From a checkpoint of a small transformer trained on Wikipedia: MLP 576 GELU, tied embeddings.
Each number is 500 + 25 x the weight over the matrix's rms, rounded and kept within 0 to 999. Layers, rows and columns count from 0. Numbers have three digits each.

# layer 4 MLP up, 576x96, rms 0.223, rows 218-251, columns 0-95
474483473483509485528484486519518461467530474470542509517488519459496464515491489527523489509504523520505516541474453542494539468490450517485502555526503537463551512464524462517519552536530494503483461512490519479513496510487501459517511518558505494510533509546542525499479466482488473507
511503502505491505562547512505515498499518474517486501483497506514472499492475489503487486513536493496521493540488481509529505499523510505460505494525520501494452474502523515493550562456483494492486481492512495512503566492509504531503466504509489493457511502532479512518461497528488496522
505505510488494531466472531489475489526506543493519490521490498502505540493517489546504480519502469489487452521485484534490502504513516485497496498492498504518528523484524529505512499493540482504483477478492499459479495533459512483505529489526490505521512526554476494477503513494485473467
488528492475526503492459508538525461498482539496519536517553509500449503494506480433484453527515536510496501479531500467534481474508485503528489531486538491515483526523475530502478534485479533484467506482545483564518474496463499503489489520484535504522504472464489523504510462528505525538
480502508506518518463492493499514491496510496492490489504488502490486479512498510511487517437518546468476521549532476484539494480546516525464521535492487508476478501515494463513496519475514512510464514501524472520531499527471483495483499492493507458469528489525516502483494547472521526513
522512518537478519483478466492498443516478513508520520561491492506528504531490486455460549525483466463463454494492565465490531492535491466486512540521534515515489520536483465488474541550448492484486517526520506512488505495503501520482484531532504508518526528473486485486493552512526481485
502496511485471483425472518468535520486501502520521481543534498509517480553516525511519480526485517515442482524454497479507498472485548526487499475505540496457472504510531516512477507513479527547473459457509493501498503494508491534453514500533493520489504537506508498504483537505494501523
519501479513475540479507489514476522472494503491546494513510509497458481507525510503493506471497527501506472521523486536495492479509502510521501535521506480467488496504516495479505501480501537527477544525493474532526510495452445539540460515520489495445499514485502520500474524503504520485
501495508472526495473508493506508497502504497495529498476497487494502486476510498475511480509500467487536470508486489505506522501468494505542462495512530500490524473493513475472534502526524491507500507488516477523524465503512488522524481514488489486523488500488490452506476538495492511524
512469527493485544515513493540466470514540479513482519489519517496490488503487527481522502506505473511533492493472525513472497542513478505509509516526500537538509476495530533495504484488523469491484526501516510497495478488454483501513465515483487511434492504496492513514504500514478478478
513477533554525486487499518488478489518456483501530495513548509466514499529481489465504498458469480480484493501485531518511490480473516548508489538510504506461474450497506515502486507451478513502491546473508519532486488513506485520463470474486483542517485488522499505509499532501516497500
497529492511490475524486542502516501525484514496482511524510520485527525474473491483540498501498480477486484494472513482463534504489465502513462511509536464479537506498479501515459516468470512501545524469514490469489480511526504512492508476507546544496502471504506488515490499493492459492
536534463527494545481465536494478500508524499479540518463517496545496539496449493500522472529502571512470504498494489526497516471489528491496450514495498520502473522516481462513517522499494497494482492474486535511509466508461483496481516468519525492538496467494487517481549514502520504502
545507499477497507466503491512511508536514517515501510491480498509493444504490464487482557513513477452485475561474488469500529511541479525494474488524494508528456498499478505499457503457475533505500506477482453535492508497506517506491513467504525504543525514537531501495512541498492507477
473513517492521463435483489465476495509534517483504508523497525488552465524510494495520500496488488497463498472509530498532504512498481473544504532504526525508468493489543482501493524508507507488510521544478496484498500463485561537480490499461496488506509506491505510485493488507530473468
505475494508481525509501498514461506502516517496479503523503484504529499480512525491508473500522525490529507512455481513474553465497495544474513468483465546579537493457486479480514487435541469494494514468488477454514475502502484496480484484549500551472496484507499484496549514512523541485
545475456503470494481499485446491438449519538496496469533469501485517498462559506527536511454524495462516527511475549498552457463503538509467515483486518540494445496493516514512566532470555438494508478532486504538448498579481558439490476538509502461477513485478466495510534530496501517477
513472488487479503498482480487539514472495471492449478540551490461514512493475492532480458501536493474492533486565493465496506497463470492499518531522474517477510527489507477490491488503512494501540491479522477526532496500501482587537512532478513507505531492519494507488489481512500452481
508554477486467479487488512519529510438484500501472455485491519515547496510479503510477467519537515470479533500517542486536490473521564529451492483507448452467494504497545489523481502497491455524444489498525457523483519541505493465507530498510486507480477450498532555485525491468528503486
505493463509451509495493520474566465499491490452513472516526536470539521459485484531492445487486496558497480483472501509531461512503509489497503512508479525476502509484490534482481518559531538460458542488530477545528495492513510536445472555489532537508481555512473521486509486460534480511
545486510475538494460468459495488478517495506514491503470493565493477500480457503518487496468510461511491524503512523521551502479537501540439495474505502504481484466495515466469502491517537489534499494506516433445480503475490483465486526512516504503501471511506507534467553534498514498475
541490495522502512468505510494496546480473509483492495497523459472531491565460508490465518468509503483460485479486525471512494490547503473530494500487489498491470494496479492514444476500482506523509471478475471507521531500508501506505516474530494481491464468505431511483508505495507446483
530520467485489452497514538578499535536566469507492519469483515514503515493433487533430498549526497487495510506510470530497473490487542494468513485484501456547542480549504473495518488511499504505476512481529440463549528528449475506519520493489496511479521479509493576500498457457484461523
517448518501512563497503575490490491567454465461490480491481485502435468472498499493504490464495470539504527543469500494517494509491519438565498494544505514463485503541454489500536462531513506485496515490531502512473553537465528532502477483526528463484498534500501518452528586522484514481
460495520483477518458520495471531499513498503539479488520478494478507467495501502498476484503478510519507497480518491514505468485532490457482508514524507507483509494503539501528479522527494504498505548495502513468502506478498529503502500504498541512495536507533506505510542532487514462516
486466533490518470485496511506477508445526438510489453511560493539480523517538494469492522490550507422510513510497504484502582523488490487472510473503492506482522481446495509508497498505497497533493480465491449482475479440474465486516507518492501525504462460492510483503480481471497506544
469512531534496508567531473514516483483530478497451498546462499506535467501498485538478453450541525494478532491471485505477470497527458499461559521510462493496489546473512477536484475478498525495513456482500486501517480507497458475475498503497527494482496495538495518567522471455473477470
486460493512474518491495523476509503516496479468488470483474499508517478511527496509534509496523519473495544492536513480485507472531520489546511469512468527527495495540493488497500511461479480481511513496457512494537506512504508509497486482548538512507509494486479499480491532467531496519
502512465505526454524490479457504504496498518444551498506528469532490525496502520518515487527516509508505500510518534521516488496479524489479468506512506510526505480478525535464486507481491512494498494538505508522501514544522512480468522497502506488467505490520504536506493487516505506525
442513509503509486499501475527493488520489527491511482550491497498463513533489480498505468529544545475513505489512451497542480454490532486520486487517466516502494516499531470478502510482512512523509470492537507499533522531536502475517516524514509477504474509493478508500453463522530508512
524521457568439514537525505467495527539481479529429478547472462552439491504521510534488512517489555466469508524488473484548515477464488515461499503520482463459489481420500514483492532510460545482499493484512492518506515533488537482479472549502479520490557470509436495560527486521485525460
475480505476480513486529482482465475507546523497446508484506508522493458513503494524554467491487500482500547492510504511496513497515486550485494487484494484526481500473529452478505492496485496478465441504499493507535480479480540456490467477492450495487515501496521525513503482459494472489
511506534505466471512479488498507488522517498519543496525528525503495529494512520498461496495498498481488510537513523510512498505509488513460494523510476473490507540497513500511569516541506489490482502514512515466514505486483472525495476485488487523520465522502531462465502522498500509498
510498427532491540499485517465519456549518520501501472472503494528451492505529520524547509526472482500543536517515462488487494508443447472472498478525500521506498544528489551508511518492495444492482515501525473446488524520501499521500461494482518492497512530539467531514547504504473456504
# layer 4 MLP down (transposed), 576x96, rms 0.2, rows 218-251, columns 0-95
488506511497461479531520522467517474529483548490461495441512483505508549531511484505486476498527514492496502536513489465491534529552565484478513492488530467502478495476486443494500496517518484573496485517512515514491520483505460530513489477470540504490482491524495481527483511515522490504
516484472472527494514500503482509506504547489511476543480502491501516535501496492478497529491507506530502481486472524502495497468502559495507491500537513501526463513489509521521497507477506508473503451511451507487453510478526506520460534504493510474509476501532520494495486472485491522506
518501477482477498485504461504492485515456503526540516468506526508486509501461502498455496458523517510456520500538492489499491514491543571508555478492482507456477510487510488501464478485505503547517469526481485479519509512483492487491465481496500471500516495445518449511493508501480500512
524520535520497503502475492478519526503484519469474459502517479505494520500503504474477502513477520499504486500536535489545495542477533485464515511486489498536485491533466521491515467493520478518504513507496507534500530496506512527490513543468503487454506495479485539523512513494493499517
486543508497470504521515497510487505499526529458503479520510488490483499477545500480511518528537518494485505492506471491542525504528546500484497499508472488501494508510513495497524511513527510523475515491524501533502491531523487502516540507499518533462501488481497508525498545501561542472
488513493524522516474487532490499493474489444493507513485514537540483459473497481491524506507498520519476479506505485512509487495529479519514487531505495478483513515445530491442503510518496508495489492519535469472501471516504548470487502508496529490540568498506511486475548501501459510488
458510483470547517499493495557488489523498511515512540489472503471478479511482465476526504482511525521489482507537512491481496493483466499515514483493513515529504512470465493497471496481488496505513486492460483494501549515489508475501499509506503463526531476493483501515499511504483482498
460525535488494491478489477476497508493488497499505471460498488527499499523513475507450550517474508490530506530497490492536480522479480497523467523482480438475451470493468515539503510490482482511456527485475534512499482492503502517527517509510499513477516488488485507490489522495501474492
486494479477513520512519491507489480506442506489516506488533474485487518508496499516499488511492471488487460479475508493520499521500485514503486500478486473486497502502511500486507490483496490482514535502485474523469493496490484491535495528480500498519533516516475500476508497519501479490
525538497495497483502536491477489514505514494467482491463463458522505493510512495492466507526512486499502500552458501511538518528483521498473484492477495494500464514498512479488477535501512484508499517505487448510490500510529470504500483514524498513487517541514470509505479530493560506530
514500459471468472516509511506506498465540499533483530529438498518526525515528477522501503500571517514489475527523518519514511529533479459524523498489474505525521553509502471525495529510518531445491489521534450462553503474522558467536494504521508503494458545497532490501476445482509477457
486461494546529510466506506511534529491492535465511516490505470546508494536495493500475474508496549496501456493508459483524479502502501506494526489499489517534490519481464490493505498556485507506442468510451493530486535466504476498484516502496503514480501497506495509490509528482489483504
474481507531498494491432478491508512515503504496522520524498453533496504533524500515508497477522520473517473475558525464512540512510505538465514495521502464503522491534491440470469528507496471513490533507464491477507510462482535464542468531503528503503523516495524522491521531494519504531
466511523488504481491512485472487527498448488504511517496492483527513498524493450491489484474506466492496478504507493490475527468525497478453507491490520478540492520467475521503506465497516531510481487528540454481510499506487458450507499512510520496493474545497512517526494532470506446500
483501510509557526481524488471501552483511454529515558526527530498537469504535523480509487530500542528492526477477501524494520429489491521486497498506507494517473521525499498483533499523506552536510473515493518468503487544508474523508510499509514484492549534461476532499540482496497480487
503471532543508484502507508508528488506490491547499495476529497490499472504497498497454542534484483435467460515520492479548544508465545519475474552493510530465495482524471510520472496532505505511501474493515537552507509488505502513511530516496506493497515489478520499526461501490524465513
511519545497501454483535507560545560462484484511513566482508526457480443496470425507527513518498471498481464507556527530478553514503500507527481444483509511536500487521475518521453499498511528469478523463548482507517521458488510472503556523501520517543506507517503520513461520494481404536
519491472495468476448500510507532528525529488503527466544495501489513501532469507499468484517474514467486478495479500516467425487475517521509551527493500498501471550472515511488515488497520536513460508541488504518455514549501518468500494499471468459482509509558484491500510492480513537500
479523472497513467452482521491460489502462540511492476489480548501535454491489496532482508468494510509509516491493495472541534485501501503504470526480524519490496515482519508541450488457485454521477495510506419519515518530483505471474486514501516483531516481518510495452489484490493520508
556464516465508427548487555545493464493482527505559496502535488480467563515563478506541504499513431501450535494505564544497408540506521458452525469529472547502463502494451474462520520501478513557473508512484555466540461524475517530498475493485520483479518471466500507540482456484545467516
506516521497482487495559471546490526502481473452496493503516477481509536522487487504483503523509485457474520503498488506478519507540545475509513501461494500450515499521445496515484495490470512501497500461490508524508512559521493493492539482508506508512462520508454534528505536506479464488
503518495483515510469526523480510486475511488517511464513531525496507499470504467490498537507496543499497517501498485519502509487479475534490497515504532475509499474520502506457540513495464511518539482470524505488518511521493519472479517504542506487532500536480491506475515498521487510527
480493514557498499506504507561492530435535494515513480497533516533507510489500506486514461468504524514506500515532535542515527481431475479436459454451518490514512504473497535579453473500492516511525491510538527530491530514558540502508495540536496530458510479503521511531469526507504447469
490494495482447502512528521482518472523473526538497511518507498540535512474484515518497473487489459530534530509562465494570527541468508545477476485501482530473491515480476516559499477470487524483539524484531537576536457506525502553477483501533519506505474466504493498467454506506459488455
499510500500504512514510509486501487454483529518521547515512506474493506485521492498496498504479495513476517479488512499475462524446503532535452494458479512527484524502515492486527487485484500467464459529514494460491488518444510509526491526448473499531490493518486461487524514517519521515
474497511504509493508472495478517484501511507508495485460478529504445504484462508515494478471505494530520473474539493522490483485487486506483482509479503503494459492476543510509475532508472472472547536464496503559479513531499521531459488423506507505481495474474510489505491516479520483455
514444501471526527488498486479499514466534484503462532515484497512510543481514511520498507483454467524472497492510532474513512531506498531514514503505553478493515503479447536468544500538509510521518508491524494508530539478506546537472487446550553500465522564462497514462529451536491549513
540495531491478538527485486494513548523488493482476471550486495484499526489482505509527536522460487486469502520499484530505528518457486494481547511493476457506489547497488497496474478529523503507462516467505516496510497469502516536492515522469517480517515519519480499546500524519506471473
525526525501472538517531486486473536490483519463497481499447506466530458481467504506478508486486525464486502484485483489533513510451506518453516505522464526485490533513474505509488494459468469545490496493473520522483466475523460487491445477495504450497465513456497504499497547514500499514
467493482484462501490501533479489502513475490497528498456526480475520497479496492527478498503485481482474492515503518497535534540486521480475517484507487476462482494483480485480505502566503502523498494507519520524437520508476460506540542480495529473488481527513480498519518527537510457476
549464491426566535505503479480523483522457536481513472575478429476505525508483493506528462521508523493521461475475525524506483512492482466498511495538522501522498536529509524501470472481481463459482512449492505474559479510482539511428495473467498447496564516530506510399519469505505519500
534479524511544494509491520497512498519486495504487520521476480478507533504488482523484505483514477499485473505490525545443511480508509476514517482508505506523529531487492504487505484510508480521506499528487481516506541518484498540501546485472516503499497509511494501525481534483533534480
493479518523494491531492529502503508500485471494507427496472481514515535488528497492505480514483496544518489496526493541517504541469490471477502510487444514499508473493486507494516501517469506490510528468498518486506444508507457468492497518523520530493472553501458490448505518465478510523
541521515526523486590506528497483548485464441521474505439529523471462473477522547520523472524516482515558490520521462498498491472484396460458539506469542511525505474542509516480538492523501526458531454449524474486519479539540484491444508502531487525497525501481459527445485510512461510499